{"num_hidden_layers": 14, "hidden_size": 192, "init_std_up": 0.0555, "decay_fraction": 1.0, "max_seq_len": 256}
Each number is 50 + 15 x the weight over its row's rms, rounded and kept within 0 to 99. Layers, rows and columns count from 0. The size before them is the row's rms in percent of the matrix's.

# layer 8 attention output, 192x192, rms 0.0482, rows 180-191, columns 0-191
108:45 47 47 42 35 25 56 45 61 74 64 83 45 38 41 59 37 45 51 66 25 61 55 47 55 63 71 63 46 51 45 31 32 41 38 47 56 53 26 50 37 44 56 66 64 68 32 37 55 45 27 32 51 59 25 65 43 61 35 30 38 50 68 74 51 49 29 64 55 66 79 37 45 70 34 43 24 47 48 46 43 51 58 63 59 73 35 49 72 28 55 76 64 36 58 52 52 46 37 59 43 57 25 57 09 62 63 63 45 99 18 71 55 30 38 56 41 54 53 80 48 51 57 54 35 39 68 74 68 51 36 23 29 33 42 80 39 46 28 24 52 35 43 69 36 51 77 77 61 43 54 55 38 43 58 41 33 60 68 47 63 47 63 54 67 42 48 50 53 57 60 26 41 31 78 38 60 68 65 55 52 45 45 52 47 38 47 71 53 48 27 53
102:60 36 40 42 36 57 45 32 30 56 53 48 50 52 66 54 45 32 47 60 39 50 43 33 63 46 47 58 39 44 48 45 27 54 77 57 36 63 46 49 66 55 25 34 62 81 25 43 29 52 73 51 58 45 39 43 67 70 51 70 37 35 34 61 55 67 60 59 59 40 66 51 60 39 70 34 27 42 35 58 44 49 28 51 40 36 75 57 62 38 62 36 64 43 35 63 16 67 62 14 51 70 38 53 63 52 25 45 53 57 43 76 42 43 92 31 61 29 36 45 65 55 37 73 34 60 52 59 37 57 37 46 40 57 60 50 47 61 68 53 60 61 97 30 62 52 34 55 00 31 37 43 48 39 34 43 47 79 45 60 76 22 28 27 59 50 39 43 27 58 53 51 51 45 51 34 53 38 27 49 70 49 15 51 25 45 54 62 80 57 65 34
102:18 63 36 50 47 53 35 57 65 48 45 46 46 18 38 53 51 31 66 55 48 82 56 76 42 45 56 39 50 53 37 70 82 62 89 61 61 44 46 59 47 58 51 61 41 54 45 22 38 49 50 50 37 31 41 42 54 48 52 41 50 71 76 50 42 56 34 59 50 79 41 46 63 49 64 41 56 66 38 70 71 53 35 35 48 76 39 54 50 52 44 49 29 89 60 22 88 59 99 66 59 61 59 56 39 72 34 45 42 47 69 25 50 52 48 67 46 27 42 38 60 53 58 34 36 60 43 57 75 27 34 18 63 49 25 34 47 75 34 50 34 40 50 75 57 52 66 46 68 22 52 51 44 39 58 91 56 25 36 50 38 26 34 39 54 63 64 65 60 44 50 43 72 52 42 67 75 52 50 31 31 51 37 51 31 36 47 51 57 50 47 40
091:65 74 43 47 45 40 38 63 66 51 47 38 50 69 54 61 70 26 45 54 50 50 34 62 33 54 25 60 50 58 70 60 46 54 58 46 41 51 47 33 89 44 65 40 58 51 64 59 31 54 40 39 41 53 67 46 62 88 55 60 64 19 36 36 49 88 46 43 25 47 57 32 44 53 37 42 16 38 35 50 40 59 35 45 62 80 62 08 65 71 48 72 64 36 40 41 35 54 55 57 39 72 52 33 77 51 53 49 43 53 56 58 58 64 27 16 40 53 67 57 77 71 46 65 38 22 30 42 31 39 77 65 67 13 56 45 49 49 44 59 72 38 56 30 48 07 46 49 62 63 43 56 45 52 37 46 38 22 38 45 49 48 60 52 47 49 36 56 53 73 32 45 35 36 45 32 49 51 49 70 62 85 61 20 53 46 56 59 42 68 77 33
087:50 39 59 64 31 70 28 33 43 71 55 46 30 67 65 42 50 53 72 42 56 54 37 48 21 32 58 53 21 66 39 46 55 38 56 68 49 53 68 47 46 63 40 56 53 57 57 67 45 45 34 54 67 22 44 56 50 63 32 43 49 66 50 54 42 36 64 51 28 33 52 73 44 48 60 62 45 78 61 28 79 84 77 36 35 55 74 65 35 86 55 78 70 51 86 32 48 34 48 63 72 41 64 44 52 48 28 61 64 75 67 59 21 43 45 43 47 34 69 41 55 64 40 58 35 42 59 64 74 60 71 35 36 59 40 31 39 62 65 34 77 25 52 40 52 62 44 50 51 34 32 39 29 41 63 51 47 57 30 48 40 69 20 36 47 43 49 62 47 24 56 62 53 58 33 41 65 49 37 49 63 58 53 30 53 79 80 34 68 09 71 34
096:56 78 52 57 70 61 48 72 44 26 46 57 53 44 55 76 52 49 53 48 27 13 61 46 47 73 47 47 43 43 38 56 73 46 76 19 21 55 49 46 46 42 61 60 38 48 37 38 82 70 48 69 68 47 27 31 73 31 42 57 57 44 46 42 69 52 58 42 21 51 32 30 57 48 53 50 40 60 70 41 62 40 55 27 22 45 48 37 42 43 63 39 40 41 52 55 64 32 41 16 36 58 40 32 53 60 61 43 38 36 44 36 73 73 70 66 47 68 39 42 55 42 37 50 43 69 57 55 35 45 40 72 47 58 33 68 55 56 36 52 52 76 50 20 61 26 35 29 20 68 32 06 52 58 44 78 44 43 47 70 31 18 28 73 55 74 62 63 63 36 58 61 46 40 63 70 39 52 56 68 67 51 57 48 47 63 47 46 32 04 53 54
103:55 58 30 42 57 43 46 36 35 26 43 61 46 44 35 37 45 50 48 50 80 44 27 55 63 23 56 42 27 58 43 47 51 57 58 41 58 72 51 56 62 66 54 44 60 42 55 28 66 43 56 41 47 39 65 44 44 73 48 62 50 69 52 43 52 61 34 68 67 26 27 24 22 60 33 52 56 47 63 24 55 38 76 62 50 51 46 83 64 42 35 39 82 30 73 66 45 71 75 37 31 93 71 52 88 74 69 42 59 50 40 33 68 49 51 29 17 31 63 54 44 77 29 58 69 74 43 51 32 51 43 42 31 41 67 84 58 48 23 63 46 21 45 43 53 50 52 30 47 67 47 35 33 48 47 51 18 50 77 59 32 38 59 45 65 25 28 44 44 56 66 51 68 54 43 53 59 57 57 50 60 47 38 78 68 45 49 43 55 31 26 41
100:65 48 50 66 47 45 29 17 61 36 59 55 26 42 52 42 45 61 56 57 26 46 47 76 40 33 47 32 34 69 58 44 32 58 25 41 77 74 63 54 71 39 49 70 58 41 27 55 57 49 63 55 46 48 47 69 78 80 65 66 36 52 52 63 30 73 36 73 50 40 35 42 63 80 61 58 41 29 36 70 29 43 66 66 23 43 33 55 30 74 29 56 37 36 45 31 54 35 34 53 71 71 63 43 58 42 28 45 50 53 35 40 48 46 67 57 57 48 57 73 58 65 60 60 44 59 54 35 70 62 69 63 29 65 40 66 52 36 57 29 58 46 42 59 67 51 37 62 54 59 40 67 53 42 73 39 48 43 54 40 57 41 73 66 39 44 49 52 74 38 15 49 25 70 55 80 54 62 54 82 46 37 86 41 30 43 40 02 60 21 45 54
097:59 43 43 52 53 40 67 70 59 58 78 36 68 62 36 52 43 40 29 32 46 61 48 29 83 48 68 59 58 46 60 69 49 53 58 45 74 49 57 56 57 28 52 57 41 59 33 52 62 51 66 57 76 28 51 66 18 61 48 74 68 61 53 44 51 37 59 81 74 36 68 41 38 60 45 36 52 57 67 43 62 62 43 25 39 60 44 66 79 34 62 42 56 67 69 49 36 68 62 34 69 46 35 66 59 08 72 74 20 65 52 60 68 39 49 62 77 25 33 41 09 37 54 74 67 52 52 57 71 39 34 61 51 60 55 39 64 40 53 77 56 47 58 60 51 65 47 61 34 71 32 48 44 40 37 41 44 49 68 65 58 52 44 62 40 55 44 34 32 60 68 27 66 53 30 17 14 53 42 53 49 76 48 42 61 34 66 26 52 66 19 64
100:63 75 49 56 21 62 36 48 31 72 53 25 75 80 34 30 61 66 29 19 58 65 24 50 28 64 40 57 56 51 58 64 49 47 40 41 61 61 62 52 40 60 50 60 64 47 78 38 65 57 34 51 56 39 43 48 62 56 59 52 41 53 29 55 45 50 52 25 44 55 51 18 40 32 27 67 47 51 75 65 75 37 59 45 75 49 43 57 56 68 58 50 41 38 69 58 74 53 60 52 42 72 76 64 74 52 50 60 84 50 75 28 76 43 45 33 43 39 18 57 52 54 64 47 45 58 31 54 33 44 63 40 51 10 51 47 42 25 21 50 47 30 26 42 60 67 45 34 57 72 30 59 30 53 37 55 24 30 95 56 42 30 50 72 71 20 45 55 53 48 53 51 13 47 54 43 44 33 50 43 58 56 66 57 43 38 50 56 72 38 54 53
095:56 44 80 77 42 38 83 32 31 22 44 56 50 61 32 61 35 40 73 79 35 43 66 55 36 52 65 41 75 48 68 47 41 68 35 35 64 65 50 68 52 66 47 33 42 59 55 68 40 53 53 37 42 17 42 51 53 43 55 61 19 29 49 51 35 26 53 46 40 37 37 51 37 26 61 54 47 55 21 61 70 33 46 43 48 66 79 27 48 61 45 77 73 62 34 34 39 56 09 15 73 61 51 64 58 54 30 47 54 73 48 68 44 26 77 43 57 26 30 43 42 45 67 49 39 28 59 62 44 36 27 40 51 27 46 38 46 44 28 68 58 38 42 29 57 53 35 53 55 45 53 56 28 72 58 21 63 55 73 54 86 42 47 77 46 51 55 46 44 40 47 39 57 69 49 31 53 45 37 68 65 55 56 25 66 63 59 54 61 72 36 56
109:51 65 53 41 47 33 36 47 54 46 36 61 61 31 38 68 60 38 36 54 48 67 62 26 61 56 64 30 71 70 59 52 63 55 42 47 86 45 55 57 26 61 26 53 16 99 60 33 51 35 53 31 49 52 47 75 66 22 50 74 41 63 38 46 56 49 36 45 34 48 50 53 36 66 73 58 53 73 50 50 74 60 54 47 62 52 44 60 70 73 30 29 43 66 63 26 39 28 54 55 62 48 49 40 27 38 20 51 00 70 37 17 43 38 58 37 36 24 51 87 68 34 53 79 47 65 40 55 44 68 83 60 25 63 52 43 53 50 44 61 53 31 43 21 49 50 29 54 54 45 59 34 62 62 48 49 59 44 55 74 39 71 50 44 40 41 60 60 56 50 67 62 73 21 42 68 72 49 41 43 55 68 55 45 42 48 46 54 55 41 34 42